Weights of a small GPT-style language model, trained from scratch on English Wikipedia.
Training: a variant of SOAP for these matrices, 153M tokens.
Each number is 128 + 24 x the weight over its row's rms, rounded and kept within 0 to 255. Layers, rows and columns count from 0. Numbers have three digits each. The size before them is the row's rms in percent of the matrix's.

# layer 5 MLP down (transposed), 640x160, rms 0.0912, rows 116-202, columns 80-159
102:126089091112138149111177136116114205138102110145144125119108131160099108164120141156102163174141102144102158118153118112103129149166121065144132106130155139133142141104104088118159161129097121092169095173102145124167142091138146130154130145
100:101144115140149146112152100153127130147134146097099144140108153128114145147132086159121120145129135137115108126128124154149161176174119141115126116148075132122166115120124121093147145137121151134136092138135152135170108140100147198097117123
098:136126142108159121111095094140095098147151173127099143145107137158146088102144130117143093072132162119108118146116106093110102165080163176110146097145131141089168107183128094131129160129123096107158108109117127151136136095135116147138085099
089:096127119120142165108097130107095143173092078056150185149133140134110134095136141153112115118092119140128110135101119110121073157114130147161143131123096146135151113142148059159124113147151146115110141115126138124109142116108166103127145125
091:095107139067114128116100135126107106073152145164151112112111176120136124108145153145136124127117167083108128133111132150091119103148184139135081138122117129112137144159143137103119102140144146113102135122117120112131064123134123115106147149
100:117127141129151126133157143076114144103155143132142117123152133137094157129131150135180124151146121108150150142146106170168127190148109160143152126143118085124142103120153175115127164152105109093134153138113137133140157110151153141102115153
106:137142116110162118109135124076140125171130135158153124138117120137117148136143112125138148138132128124138066122121141098143134104186180100162139127105059165159120079163136110090117135118150147115128103101139106091138159132119099128198118127
096:121094146128177151116087111108134144157088119135146137154177123121127142167126129148133147085150101150120144171159115124127116170107119076140101102099072098121135141149086115160107093125111143138134178080109152139097088139133094136130119089
099:120107132113140159107110112144107136128124092147151142173105143147141131168098157144133159094152120137140139117132135141113138137119134138189105152136113125108138109167123137104111128124147164190140127099121117139101072093111128175174116147
099:159132154157114092128102160097111106147181107151164137110110110122189134161128089151146136121109133120135130092137121131118122089113098137115092142126140124136136117109163130110121153131116119091163071123083171142118123142158139113118107072
112:106121099127109167119098121114106124118087151141137145155104142105121131114087079111155128102128137100122139077108167134129098140141134116115152118074096119136118125112171192132132148159116111132140114100094098129153115119099171090084134138
096:143127123107148141127100133163113140151145163116158115094168168095103125167116140102142098144097123137100116067122145106116109143102150135106122094181074126130129116139147143107133133142149121164111125173111132144149131118108136093129154123
102:145107091147170135115129115099114126128087165134091147148190109120146127170141100115085107095117125135112137141115136161074109133134098126144151131139112090110117104106128108146150126156142113096161138100158132125109155109075201144143125115
094:138136089167104149143134123150166125120137150084098137104105129167119152140087146124139115168153091118125114132156158148117085120129112109150156072129098126163103105167145119140120117117114105141101096117143179125160119113126147126097128110
085:142120107117135182144121138128128111144152072154075128126122125174162110132155124076137075083126150120153096107139177166123153129137139141113122141118113116093129138135121121108148142102113164186130138095113123143141115112161116147115163164
089:093181134106124176083097138134109040147144119128072104129080162120116112096120124161097160145145136130181137143092128149126082137127160146170133119117106108099105129153132131122107121158152126163138131107155128150130115151137145155104127127
097:126125105132140115127144146118155103131102124113129139107098141155086156142095155136096136143128143135158103142176141156131127131106125147131146093132103156145143093140157141124137165122125126114125138142108132085153126122149152143118129126
111:174103152098101133108144144133094184115182149175119142100126135126149143121135159129149142087120140116094120123139146143143167106121138152119133159110112142142095103155160083082127088122130167134127111106096135118163129187117120126140123095
103:111140138123104145166159143126148103110157180099124092123142132130098152099112148121111138082080124123158109105152150089111138132119113181164126149116119176151156138150167113090112093097109133124150134144117109118102128115148151125123122134
108:103168101105100093149102111099146138145135181130132134120124137131122085159164127079127150106140153152162136104151159133137101107132066109134164095173096163135132157126093157108117097102149163180101105124154171096129150101137132099154114096
098:083113145119128128148129105136110133120172115090160102110134133132115099109087091104095173155147139057123125138121139121174074136156161133155109147155127150116115147103111159126089113167123104174165134096129134150155119122157111156129109115
104:096133090147128171130152154119110161094159086121132109150127140100087137146133100089140122115131112134149107118104096157176135127187144158128186100147139146112079113115128160122136123132126129131122158113126125132105078120104120152137123155
099:119174145146134127148126108106136129125115112150110140122134144163108133163087122137116144120160180111169138169123125064131161133118127138188161117083162097116128126174126113135148132159128131142122122176130110122109134132131127147112111109
101:146132149157145134139090135103138160145099074101142130130140121150106152108132111152116125153158143093128179155119128129145114107114173128115137099157160121123121116123155099123115124162172133112152169147151119158152178083109125085164150137
087:099131122142135157123122178120092110102092123100102123096146148095148164074115133104141162132129134115149152131132155138119155146151152148117153162134161126145156094110158138139114163121156119134115130131164110071120150141136104095091148126
085:101092164211105084140113115101086129123120125132123112141134123115130104126098146109086142118125119118119123150153119118136126134157112140135122155160147117153154132108180065101168072108114115153110110146109081114155160131146129121108126106
102:115108149163136094111120141099139187137153129102136132122135137106123066132152124178171146103133108087113087128123112142096153138101187122118145138165104136105135098119143157126144125147130146130140111149135140124129114105107120130107138135
088:113133108129111174124099144105094101134143141136131147128070129106146144089116143124129144137114157107170070129154165123152105103114151149140136119119194137171165116145164046131090111118114139133156160102137105136109087119150135130151140150
091:136141126107128132096131107119111125132134112149122119138120116138112141118102144146082094157150166140145151110133116130151115107078148147144149156112122125163146098134161108129105065156121166121173171139115118132122134119098101132096102072
097:089127135138108075129153132146130150145141138154115127177151166078106119090190129116093140117155150145122171130131129139128133108166108151136094135168147148124104115135104140148132128129154152090096096108139105134140132161127159097180137078
103:090087107123176138128087126114105137122100116102095114132126126078153117091122123125087136143165134197123120138114164108135165114134158151130098090143135119126121110128095132135138116170105173142117157114158136136159156118140131139134118149
087:120114112096081111131146142128130115151151155151130096125131124123175105147091110129082107123139117150099122126110137181089115131125114156111138130131106109139122098168122140119136128089142123137142122140099136101151151118116122186127150096
093:156133127107076129146103092085143097097138088151136136107121132124138133117129155106124122119125166119128109112124190128143082101082123097151112143114149155119122107126133105160127138113123137110117123116105160182121137114147114170133137134
092:129096183139111138102107133158122112154189123093108086119102180127131089110134105138154129142164125099148121131125158136157140118108173113142158144096102153136114096180106165106130093124133121162168127138149136167123180142134116134131134152
089:078125162127137123108100086093117112101105124124159146118093107120093132119145120096087106152137146134111112094089144096160118103082168145116146114073143136109122140178139152121116110120123107152154143131124147122153060115155090143116131097
086:129106123153105079132115117176131149129136100109132148097142120169147140109128122151136156151129155154105132117118093106163107123132088123109140113168097135158133135141173153126133126100170130137157128098154119140125143104115122145125111185
095:125154152151080152129103146088167126096135088110111157126112080113118129113125163087130167142133105116164129135120158082063126124122095141129087116120098116158128159087130144119097089114105143128102164156152100095112112154139171140140123085
095:179124149133109094118116106121112131123151146160123152115118134133145109144134170136101154144177113076134150150145143163155143092126158178167125117128154089136091107172138188090094104129120127090133121142142115106112153179135130150145134100
095:113147143116115106107103112099106113115145144114129097115147118138120101156107140109161096120115148161145083138126153114132118130103146163168124134138141131138120123107130133140098108113156167123118133140132134143099140131170190099073119105
096:072127101143149147127129119089141113134128115096139134108136089159111123102113133124104131161121148168124143112147128124129105142095192099124208113112119128145172138136145192144082125158142134108149111148132126130093115110135150158108119158
111:157123088153120107155134095097125122136125117120108173124132145106116136109139154160156150149122134117082147164124120122152109121101145169092125125152149157164107119142152141118161156110122105112164111147118165112075121064108147106130139136
093:138155169122147141150155134105161101145123109101129129092130159167160147108148117144096142107109171129126128137093157138129119095114155148153122101048157134136126150151152125120102136104141126155153091128137164111117157102132109135119102147
099:101091181143093125134125142163114124146093137162204150114083125074117126138096121123166131103125138161134135123111119089135126161136166154140124117128128136144113088115178150136149106171133178145105174114137113096098129106107154112142104144
115:155148098134160136181106110113150103178109115106132107140169087104140142130115158132151126129132095107158125125163106153129163131130107147121135134135107099138155103125144127127097135129136144084132151106128124100086121112145173088101123116
090:127143095128162133187052104096147101126116117147140118084148112154156143114125155130170112119082165138115104102106116116150094134088112160152129118100173150096091129106134160110105118158124108145124106137093114113149111138136147106134128138
099:130093120111106075124114151115119111105125137140150118093127106149169122138112128120161164103106129154134093118123127093106117157104139110156143133098117157137145162152139120112134154125175150125140099135136053136154128146168119167102127156
097:091099127104120144134092148136121146108116121137095132142134136149129121149090111096160067167137141134117096123110136121139071136091153110134162128154129145125120187130155161124123150175119100144154146104129131108091133150131145139114104137
096:135170094094118118119120156121120092161126136129142128159163192086133137136148092152117098122114184128084149097104134134143164148105076162089113123175102122132117104148130119103146123134122132132143139152170146088086089142140123106135152131
098:188130106156157127152137147132105148114127136113085098144168094170146110164142110152155126127134112110126128108114114116104094168106113169114132166146143130150115093085167139133166139113112147142126106122122121111151134120166148119150083128
100:197141161123142123108112141142137158144098132140106112144159149135109140141096119139123154104151103140135137135089165112112104088136087108142124130112140142081113192173141089101084144152148148161128085095114069124138121146138117115114123128
113:182112105142125124125140126111140140120074165164130165098158101134155143117159073159176089099111109098134070134120151135111130166140096147131139156136116129117156118106167167146135156138115134101135089128130128102120138106161151099120086093
108:118085104104185119193137125087145140123122113116135152092164128133118145145176121113144144119098115121169119089088116167122066157077186119144151109128148133104153106108166162153126138112133109124150178105124156127127111097121092120097106110
095:090110167103099151145112098134183109150146117128102137130164153100133102151179114090159133123127134146106119133109134158142096139171093110177116153172107081135105112151122124136154103130113134139113129138157137102148113098109140087117125137
091:075156147113108157120129131149111127116178191124160115153110120137134115119135145169108141130114147175128097112125136168154147121150103101122121123092119147164119127155093109158135113130085116101101135136117163162155119126141089118117112119
096:133126117154087118105135113106153148129121094122147143116105114191086115139172156083130145113121127121111101145079128127151154137117189171086105120131148145151132117143098104104142185108120085129114153155103165104179132107109096130097137173
102:123106105151150082132090153107173104172102122100157132119125115106133096133141110146135098118134119128109121100104099197100151157126130134101078075111100115106137151096106165113143163152121100071107064162128140153144154158136157150131109134
112:168158174132172172145108136117099096131123160136112115150083101139142091116141105147140126175140130121157090128140146131132117119144115147124128154154126165151114123140174076130109088158144161145079141134113121124125122122100148113086125147
087:141131166097121135138143086110109123102151157107081112133106160122140102113112130152146144144106137130113099093110120108130173160101167150156122074116154125135114158105113138110142085139146101106093168128109119130112132134113133143119094101
103:102113138133145138114127144138150115143119157140130159156131113104152153170131126165107126131134139140124112132094179127104161115129127079154119128095096118134130155134123097156116180142121114122133190172133119127126143135145118134093100151
094:156135125131138131147118141092139140140140102106159150111104097166160177110149137180117147136105145106130099137136150128105138136066157113183158139091134147140132088172145127154106124122138133112135127136092180147156127105143150113104116142
098:128131137159140138140141103134151150107141121172120076143123132126126170124090150140107142131152122150156130158124110180107100080119116159143133152136114119137160140098088132098129081077140130165158141137124051129119136170113105120145128153
102:146086186132125100137121116120143097098141165119194134146119134111133096178091140103144142157144138088152069147102131168115099140119095136128099143124169145121160117112128159167110136125127135129093121106093115164125055126147128150101100108
100:145145158145137123106122100148125092122127113108137143130127130136156134169152137067155153146140128107149110127123138156142171112160141177099102148090105089138125134149100148100103124095104137107095143135158146099152141131115093132153118134
111:116142115143153162127130153150129134160103198129155135110141105158120136095151152116116185142134146108134083129156145118143108148158142144107123124124132113168083116167089123171116122115114140153114105124102164106127080155099061141148130152
089:117102141101137131121163150155107136165127125119146160162072126129127153138087139131118120127110140094157116125133115155139142142135115124113160150126158088111115130162127096100113122084125132121080143149113148123125140126150104152120174147
117:115126120180141139127141104125124146117092103130149133153134132116153142113090167130153141146153083121100144137167094133134118109151125145109166152116137109126126148062110125148148128113103146129165124100074085115096155121104118127080104149
114:103145098126148124129118119188075124128153164176116135175104090110168145107142116163118159155140103116125152114147133146117118122131117184132152151148155120138116144121144079130142100151126136104131129105096156134106086157124123124107134110
101:126115135081113140083114128136155137105129113115109117185101115122088124130144159082095115136132110157134120105124076112101148103120112070138178145162151125131157134102122152127157195127148118122107167137120134117128143128124148142097125141
094:093145146152120089111141172133149110085156105121109074194138137127112159164130076158125116163113131130112138144109153128084117123116140124170120106131145099105165157127146102094124095141140108130130137181158083137118133143123124127134142176
100:104147138138108159150087081122129130144105157115143139151125153099178145129120144139134100156102080124127118142147164136131172128085122106144137127134157143117114139134167106101185127091131140111124105137127134117160153141152126098163153166
099:163205147138132128177112132100123112133126143119126092157135136149118133120129115105151157153092131131102097129127159110178149110088173132090100132138165128143111109122145116099072123129075138083151159139153131136093098121136110174126124150
106:159141137118143128112139159135125135126132102131153073150114135188128123144102094064173141136184126142126166117112095129143137130164125104104120114141183123134112129144091089125165126141134122120131098124123108133116110143086111098129154136
101:083127121159090120113161138163089140132151119154129130091124137141170117128144120170086132103149081141110140092139144112081124116143122127122118129149159135163106131115176088146111133105125139088136151066094134051126085117160116117141132158
113:139107111094149118122115134150170128166138124141144132140152127097080084148088101099095144136159160178158149081160114121116136116138113159149116114089142098135094138136105109114133115148131123128103156115151136114121144093104093149103149167
087:122147160118152132182134110115129105112124118126163125119104079104114130117113145127120173140077165114085153100120113123108100128103153124167152139107098119102121118130145141106079082121137101122193122131094160142111131122150123121098114114
097:093151111118123129126149120128092158113158150150140149142112091153104134110114127106100118096099115174148116121140160086132170104161134095143112132142126120120140145134150137100104098111121110094121108103103138129102172156118110139117117100
104:133116141155119126156138106143145143148112115122123139117127128126122120139173137097141131082055092135159112136128150114093139114115132153125169185140112106153156095155119179157109104122127164100097128130193100173118161142108144160129108138
104:156121097133133095098137113152122133160128140194109126133152158107134118170112116166089122136130142118125141076186128112128105129123118149158078119148084163126114112102136187085136118114114122156118165100174077110088144151132122116171158139
103:157109127115130108084198099095141135085101103148123091095144141124133134146103104134126128088124121125104159126075179120126129134102138121124144126149094159161114141125123202162139112122115102113161086148138135136124177115110151128103114111
106:086107100132117116108109154168081106127085136111117135094160122120127105150117084159141112145204131119121118117119117103129149125143127127175102113136156134086114162137139134170145151135110142100153124169138108103141086161133124154145128074
110:164188140117134133137126102133124153133092146169140095107162100144159163156143158133163117121138155121110122111111169134140089168131151119141187151121155118086171107149153110127125156123126137094139155110151098117097108109149100129088176124
093:090156117127150154135092069083117108135138148119139153119123107086132144096126152098102161125176151129123102120141140117114127151138125129177119130093131168140142128133157117153105061080131148123180123101100137093105122132130161138142117124
088:130140148148114131120131111120093117081123162094139104136080119118109162089090110121100066153128112123131154096109144101092113124076120111128127077100138106118126101120153122129161158122126141104118105089134170133120096109135195151140115116
095:137154159155127161144122138104137135138158132123175099133104126119139102146137127115104124163175140106102111145174122131117118159129158104132173113124076179121144142143142120157150089130082135123112144111125131164128209092116114136135121135
091:151089157104150167128140102134129119148090141137103116182158147160120139152112120141124125172121089143110110119113162125152127140151121124148158108127152148138161109106171141135108130105161154119136113096131112109118097114134124144104142118
108:141100151114102113114117141114143111162158126142090105110132104126122134128149152156189138165121164170122087158124134131159134133086137065140094150124109137129125146167067118121156094132116152078110175135123110126135112164076099112142121133
101:117129108144132131132149128129150137123142147116143199131099118181106128134101123142127111128108133126102129138143141118090173109170115099108122142085143114121140092108170125123104121173085135122115119114103148170109090155102099161154116120
# layer 5 MLP up, 640x160, rms 0.101, rows 117-202, columns 80-159
113:105124151149138136132141152129099164137135112112108082107076126104140106165125087175139112141117151126085175183117100142120160136094111079104124069131126122109107154122144152155137114133103114125155113121128107190105137117130120144118131134
101:115129101131125162105146132161154061117127119125131135143125125170115076112119071132112113145169097161157144100169126126150108130172146116109116151140094113132113127105106111120091183144143133135123127149146109161126116116122131120131159148
095:104082149153141114168141113155131136148148162150139147124128119128134096146141057103153114115137115113119169140145162166114149126135145055118125131138156095108127142099104154095120092099139079089092114126151099160131158131147142128153181143
100:132130137125093118104159108110121134163103128110112196124127166119145087143086130155144142128088160136116131124121151115114072113105143130123078159133120124128134109113101109119083134166149151183145104138094124185139118121104115106132135132
098:169063159103066138125132121156116117115144131157105107113086131117139106117111113103143104155090137143117118138140153149114114111120168121097106107137136119085078145127154134139136125119161119169092107105129098114167129123101130103155134090
095:167119088125098127088110139114170128167135100113122133149160148165133136110107120099131080120155142162208137156111144111131134107132155098154134098123107103139106119122122120108139144095122078158148105161142138136102138127096112108123132172
091:098169157121093118127152080141169108150116146130116125165079108164113130129149123155138107143094132132135131107129104109127167107151115082128138131123097115186096146122110147133152130121097105180157143136137113147138156109175136085145138131
090:157117113118086123117082108153124108119133124098124108105140116135135116115140141152130110107083170109132097135130141117155103153077136152120105090118102185156099123113174124130112115137135132135130153148134142130130158134134119094101109093
109:118098111115178170137175137136125139147122148098129157101162131105103133105120122124078134121111143109135136144179131165151080130132130102135097138117146146086107135111144112140146145098154116127114130096158139134108121098117137143172119119
110:102108125107121111167142143124139110116114143178104134144091134132120112066160160124137115174172097107120161130120144089112165135107113147095152137154114126147123129103124168109143116126147135123137120144127151105092169122158151168103161121
096:171155108118109155155120134146173160119094139145134140130145158102131134113177134138126157114154163074128111129122132121132114121187104124187157114105103157110135063091136128154107159156114167145100142106142167129145068126133108092087152150
094:161137148122150150127117138140165122147148144104082120106121153135133129150135164107165128128144141077162100149152122099157130140141093131112165099126118106131104148106108108117130158113077134112148125121127146150096107142157132106140071105
087:168122143153114140153124123140133165113116069109134106139143156146158098175155191099169123132108134113128151125123126129125100105119179128138138102150112098117088118103142132119099125070138101115125123114085150175114083138153171109115157111
106:116096120131102115113147131117124131155130097142121151140102119176120095129157108146119129116104132091122130117139100126128068126082116113147120152107129130127115130090116132101109125140103125159109119104085109216136093108104145139090136121
085:175125146154116117150167135131112148069105132137104151111129105120124080146146081113153116154115121158127158112131102113094115146156167131150099118138139191126144175129120100150141107085118144110168120149169122160117124145109135067121160175
092:141133137113099117088146081116136136129134098096148154141120106113135126084137114097149141155144126153096186106135108108175136108147158125152156119160138125079092105097115094123184154128111163154156122143125163114148104126113104123110171178
114:135115107101098133158141151138158135131110070124126157120142094117136156107121115171142124141155122114119149130117130064149106117120114128153095130122133109112089114143118115150157131159131117099156116073139135127152115143091139143108143117
105:148161149133086165083092139117097126158121129127139102147140169101112116144111123134149146150118123136152088113113097162153114156133135126165090111140128121130099115115129103151160123200101138134125136140144093169152106099115104139073187121
108:131145135111078128109140146138102158135122105125117123191135119127147099091140156140160085162135150114124148122137088135141128087134091147140110180099155102142142135137132095161103140101115090162121125145112146134154116164172120152132141122
080:180118108148116138087169144135113158114100094171094157068119165150138129138162118116116058135121126086100124137187142136162104158114131119154120125096146133138105146096167122159120112136087124104158125114112132129154075113139123135142110066
099:148104144172140087123139161119093139131069126185143099155122152137095194078155105141147141125114130157118125166151119154111112163122145167115100141164187133153144097093111102146126137141123073116077128123120160139117144147149114118155146121
086:134123164093105120165138119155097121128127108091143134105119108092142128109185133167128114138157126108138109139176184134162128151111116118111110119104148160145072126137130138087133124097117119104101159092120135109148090123103150110163104112
107:145100137131118131128122133089168116143096134101079130120108110137075158128136142137133101157133148113177171115128103105120092111122092096149089102083120175165147183155151156158111116134155080075127107126135117151113134128074116080152135089
110:146105152147127098114122146096120115126092104111165123066158150122120152111098159116108154125125119130152162143126085085136113152104120099135110140148136138156141150097096135136114149167138125113148175107181133126132141137082148100132101123
093:139087121156177132125149141100160135129107106110159188119135100100113150099166125174169125132150103113135168125120147107099141141142146121139151150117128095121077129121093101102131185128126081138093143097122158148154095131082129112106114153
088:142148107109116122153121107175143136168158122107132078141128144115117097123133089185142154173110132118119157132078123068129104143097150130132097111153118139110117151123161106107130158121110121135121151122114160137118084113111142086119113101
099:136098182091137100106119110135085129102102150119102137100122111097111146150161180169157161161151106133132129119106094120137124163142103124137107120134099144140089104104099141143109127131110127127144116123168182150120116145106135105172106124
090:119125133120134112107172143119120125143114146100140158179168182150081129133118121126135133125135134092118124130153137163107129106115082118120075132114148116119121126146137129072117132156155109112089123119114115125138063093129158121091115153
110:111116118160132124116141093128118113132103152128172118123108137157133161146100074162087131079117155116141112125159117161094097142113154092161107140095162117126120100149125101135113089119151135136138163111138121113119151111120131143115129133
106:142156125123116101124107115111157088120127137128110135162130072141081131097106127096150102093118166089145099105145136115133096137146161171132104111117110114122121098144111105110154152146161146123129127120108133144114128152121118168110125121
088:109110116117081109134186140096142171115114117127120120124125091109115166178133082138111136089135102141131148121117113141103103126109130144167099097162079096148142090137128125131195154118116123110136103112118125150120179131121146109151137173
096:143130117110118093116172135107173169131113120127093120200133111088095099129150095171131114144151117136125109138153106150108139119162124190113156129160118091162129103142121138112138074120136112086113137132137127127121104109134098158139117097
098:096100077145112081106138146101169113150130141159085144136114135117131137120127109149116111141141119111121170099112114155109141168131072112134076161132108134123153117119112141104130152185131096124137083074163159125120118119111127096144117143
088:132117135148168150177113138147081196144145134130115148122168102111116142170139121148114105111122114110138132155144121161099122114162106117157133063155137128124147151147132144155137117133066131116144155106134138164129151133125133125159127155
051:119127166160126146115095135112118094159146144151110146092143095059121133113112063103136163119145114116127085160121073128139165108106142136132133186116150103163144112098155130136134104105148118147152157150095159145114094125140191135124124119
090:137123130142122133096151111150096170130131165148128116080092144129124142102149118149126114172118065110123160110170144166154118137118134118108139091164159122152098092128158132117106158101155118126128098125147146159125136101123091094100126126
100:132151101091084130164068161146121152143089134141129098120115113116154133180169109137102152067140115146182143147163148148145161119133150104149156129136119100152118088139111107104116155134115169132162102112152112102113147141114124101119138093
090:105094106148147151161155130142109159176145125110138171108110121096113150143156137110150097141132129123119117173164136116140144113111154142100132117112159103118098158124120155083163095108146102113106143109128121163133107138141127138156107088
095:077110136148145115128114140070113125136139177130100128108145105111152113085112084128099139139125145114111166165160076104153126120096098125139163107117113134149127153111123146175126111138147135112121118160132135132109157170163071126105059103
104:149110054144094116128138166129140148135103083131111139122124126121124098153101126145092068132111117140131118125136157188107084107134155128092098158124090160130143200119129148089145052155138113127157121131120099153139135171068115118111154099
097:104093140115140135119102135092165151118146191114121158118123158122109141109136144102108157137138107154146081055117144098186126114104135147143099126147139155142121137140123137111121166117112129089163117101120147131139133164090111130129148148
106:121077130079120138123130124078133136153142128137141117120151150131169135154142105103152108109136136109149121112141124162078116105110140113116108124110115139121151159111114177135131131159147074112130111137146138148119115126144180123096138166
110:122127175109071130140131156126156113119157153132128157155164104088154126093114145150134113095116153133125096135118111123168126086131091118102127122132141109091115112139116179154148134129094112131092126139144085165150129161111170117103136143
088:120109144136109141059120144130135129103111129105141118135127122119112127086171126083122155132120122165126156166149099124101098122104131133101102127139136085187102105179102121125118138087110126137120145141135125130121109138156113156112124177
083:137131109118122163116141138159096112157153144156149115105124109094159156177130131115129153146149129134120090151181147108131145123155069084127130142119071144183125142155113110103118137111096139118114160148078135127154112106150102092122153127
103:133107138104152120112121106146086135188117128118132129151138132162124121119151118173158136095147107114115145152198072139093106119175149151125168157120092152128086112130127141122115120120136167128166156116150154145126112118108108126169129133
101:132102142158100122118133124171104126111139142139126131136106124113116119166106143133107127105148119158119090151120122145100138104142191114144119165130156098107106141077139160170132084129149130116133100107126134116128169147115122125167162150
111:130134123145068086079120130107115127121156130102156141172102143114111125091136137114136122144106122181149123177115132116143133107109151116135118092110112144138143149146128111113073125142143110129146097157148143141114159173134141159136138157
090:109122077128107136094160150131124159129146164125117122131131152149112133085151080128111138136134141129134155147115117166152132154147138116119168125140121111095098139139057105163176126133150124101107139152117133066154116095122151083092114097
125:096093135121151176130111143099145148130146146096178101124149134144130124117145112128073135136139133083179133085117103137114099140140085104125129110136153131154072117153133105138153146155126112155150118128118157142098100113095155123140119140
113:121138108110127148105080134156114135125137089092130134135129170158124150130132147144141123078142149081149142148175159110127113179132131119153139091118116096139055104123144107179109098160136141135138143164136119130119122152131112135135111094
089:120119135113114139172137174145092158163109151123163146093098132135135137106081171120131086108136111138131155071149134149128133148123187117152150115128122144114114147101128131142133102152150113162139148143129122151140145147109134100095152141
086:148097131173096098155135135074130125100091085129148143095128129149119154131139111114155090126110099112137136115172124125168128134130140118109106154115128150138079124120118169126123122135112100168156084138088083108149150097108113126085128122
100:123121190138126137150155118100110132108123140149143109141126127107137115130201135099118148079123091129092087060124168160136140122148099118122142129081149114133157131090116148154161126112093101171111154141134150098120135124162156105116140115
104:160122126153089113144105138139110128154147130110117148122122098149167134157124140138077159127134122166164103142128105160184114146145148148205167145083130133134098145105107114123079148128165138116127112091149135136084116173131139078122094147
112:123108150129082135131127141136138148085177158147132153126129142122101153142175113109089092093136097122102144140130130113100158113108092130092150120118124139147124120186098186130150139175143157131134173090136139112080141125108143093156166160
088:058104114146169134173134126145093142143152148141162118129126093098146106126126127082108114138167149098084129159143112142142106135126157160113127154146099152143164060092130124108116133094147126173134102131130174187157127145103124142115096131
101:142139131082135129152116119139115142169137128152162101131090102134113110119091123079165151107113128118128146134126122126147154106134160127153111162083138143118096119139124140077113121133150185095113146119146107097100127107114139104165156137
090:104092112092144158102137154161157146129097136109139104136162117128112123113114090107114125085120127174133150114128124128139133121158150099074066148135201088118125083125127135166125174126107123087135110141134112087145159129179100129169134096
095:122101144108116131084109136122111143119120140124141093144111098120147115131140171141175118142164106109094125103109162131118190081141146117095119094099132152142140116098120132191100161107121163116131153160092110121156116149130149125122113111
109:133188095074130104145143126132097146145162146112108119200131147134113126123173137151118164132111116143113114127112141112124117109125154124136098136157142096154124124144122118113141149093140096110152093128135104133141134161151168115134126077
105:131131109125171147140107144188135147126097136144105094154098166106115157083115117153141117126138116157093119096176115121085135165120118108163101128107139158074103137159157140175084141129120120093090132102159133148137151178135097157122144125
099:139128128115131097103133144102141151135073112143115124199108120114146093118144103142149086124095112138137147120127119155145092112110114114156119162102114107121161159128176126128128109098138141079170154112155119109165110093127116147097108103
091:133120150137161138164145108075142136099109144143135142102118165107105113143117112128101092173142096121085109106148159129145108137109136127107153150076121135157134095128130131140143117087118119156173097097124146113125134184130152153122140152
106:141121121111087134124150108165131128126136130151092097191118117093115100131160120127139145146130136135155141197114144155139124110168172111127142108119147168143098102115166123163081152163130149153155146144093115105138123150133081129142109085
121:146082083145112140129150147133147133141113094099140169142136122126136127116121101148106131195140115127107173115189102132140126154145144105112109137162138136172112134155088111116107135111118107157188144143118101145137131123109107200118149123
106:158148129164142142116147128105105109135155168106085178110161094115139141117112146109179099159128134127133107122150123120144123161106168139157154092096109164069124081116154104115115133078139132087136122174104137139076127130122149150111153099
102:145184125075119122129144093085139084145151103143119147127165127145100082122131131104141138118157110148171104152108101102147121111152105102072180109142116156144136138117143163121169155112083158119197121164110160119150125103154110116122139142
103:163125176125116134129120172141108120141143118091152110086151109171109109134163151155131135121139122142086141101148092094171068152133135169147112135137172111158052156149122101136124098150112116137164136151117128145094106125173103110131092151
102:165096121099144124134121124164144149130126147139125113162157125162110107144133132185139050139129149121119148137143109155160154097096086147117121167126136159097134133124099133120117123132157181164137117172108166148111160115152162139094118124
107:106154102100136128144131144099061129147170090174119165129126121150103099098168087131126146123133179098166071125091118140132066140150111153142144102072136129118085116113137121111102136142107161149103079176125092149142148115116148122141128144
113:142119169098119169136118092130140133109165174117109109151118138146111082165115097096136093137100146114108104147151131145145096156154105134132074117128142159118134107145057129153123103149132125107148101109104088159126136163136157144139125124
115:127076162173139147114144120174155107105159122165129115138113105157109148135101149124131096106148138108110160102149137096162133116154177133122133096097147163138078113143070128096154146154082143113119136117140143122097106125135061080120133134
083:121097147128123147098107167130140084141136157182133168128102127179121090145128121117109105130161182131168103109112139066129130174128144157141128116109126154172112142119099130124106133132108143174146114062107119151102125112127148096130149129
097:120118107160126152143133117191117156095102128135136149132132124112130143149126134106130109115141179121089163122090086160142156120136117105131086112118106114122117136075118159136104119137059154114116167059114095165140110129109098111178162158
102:199144178138114124116178124126119154105156132150155133132127182101096145153098145132135108131181151115172142125144143138121141181146098120123097133121148129143122122126108138104115137119093114112175154115112172101118128121158109150115181106
102:126139130107127100136125090108100105095141107138167146150144129135114115176163085164113134130113117134139120102103133150173109116139120116145114091097116136148155110107109079187083140137113143106186153129087138120088133150132144112120142115
094:102146095141101074151131125131106147118123127126177134129068100109067102134179168190097129133121112158147074104142158144138115127090150140134142131118078115118147103139121129151121139124126122128130125097100122130125116107144116146101139131
110:093143089117140082104108096143115105117138130128106127128143105138075130130118161142112155125098113146100095124189124096090117130179109139140134129175101152141107159110106123103139118131097143159111116145144149148161142097136143116143121157
109:104136153109095164155118157137130122152148124138109132119087113121126124164143120126137112170120115155165105150149104124127134124162091114179083115143089118133095140129144125158157115152119150152123096142158126129097152106100169073127168160
089:096104145136106140104131138143121120117119150141117157131085142111079096148130139172102099120140148184155116140115106114093143116134129125084132104125102135142111093099084166118148092140130106157127107177143163152105115094161109121125112149
089:107072156168107127106127130197112125142123125157112123164144158093154110086126134102115116141118127162129119107080158137108152147067182097103115163088080105136098113133146115124128129114093103088110168150143141135114113113126179124159160152
094:072106105144150074119142146132125142110122163096141152121148144120068120112152153135125118093095144123166117125121097140110123096138107100153142133154121093140135136122129134110150094134172065147139159114156131122123159152121092103128103125
090:096111104137106120095151125128119153158142116141162092082119096070098144120147131164097103119146131127109128104116115122087115160149140158139121125148117104131123162140153130161123160142169083154128114131129119170134099120106130098092124147
105:131107154120096150078130091148118114131122130158147110161159154183111167137162135157109083155121147133097121113159140145096134108110092093150163124151140096106156159122153141096111156112110131122125093137134195117115157153130152138122122112
098:141089069122166099136128134142155120127150146116098152068192101147094143132118124155131133106127095131126159144090109142161114138119164106136064164097115071148096122156162119147112163127116104115158096119107158150100100133133099124144117115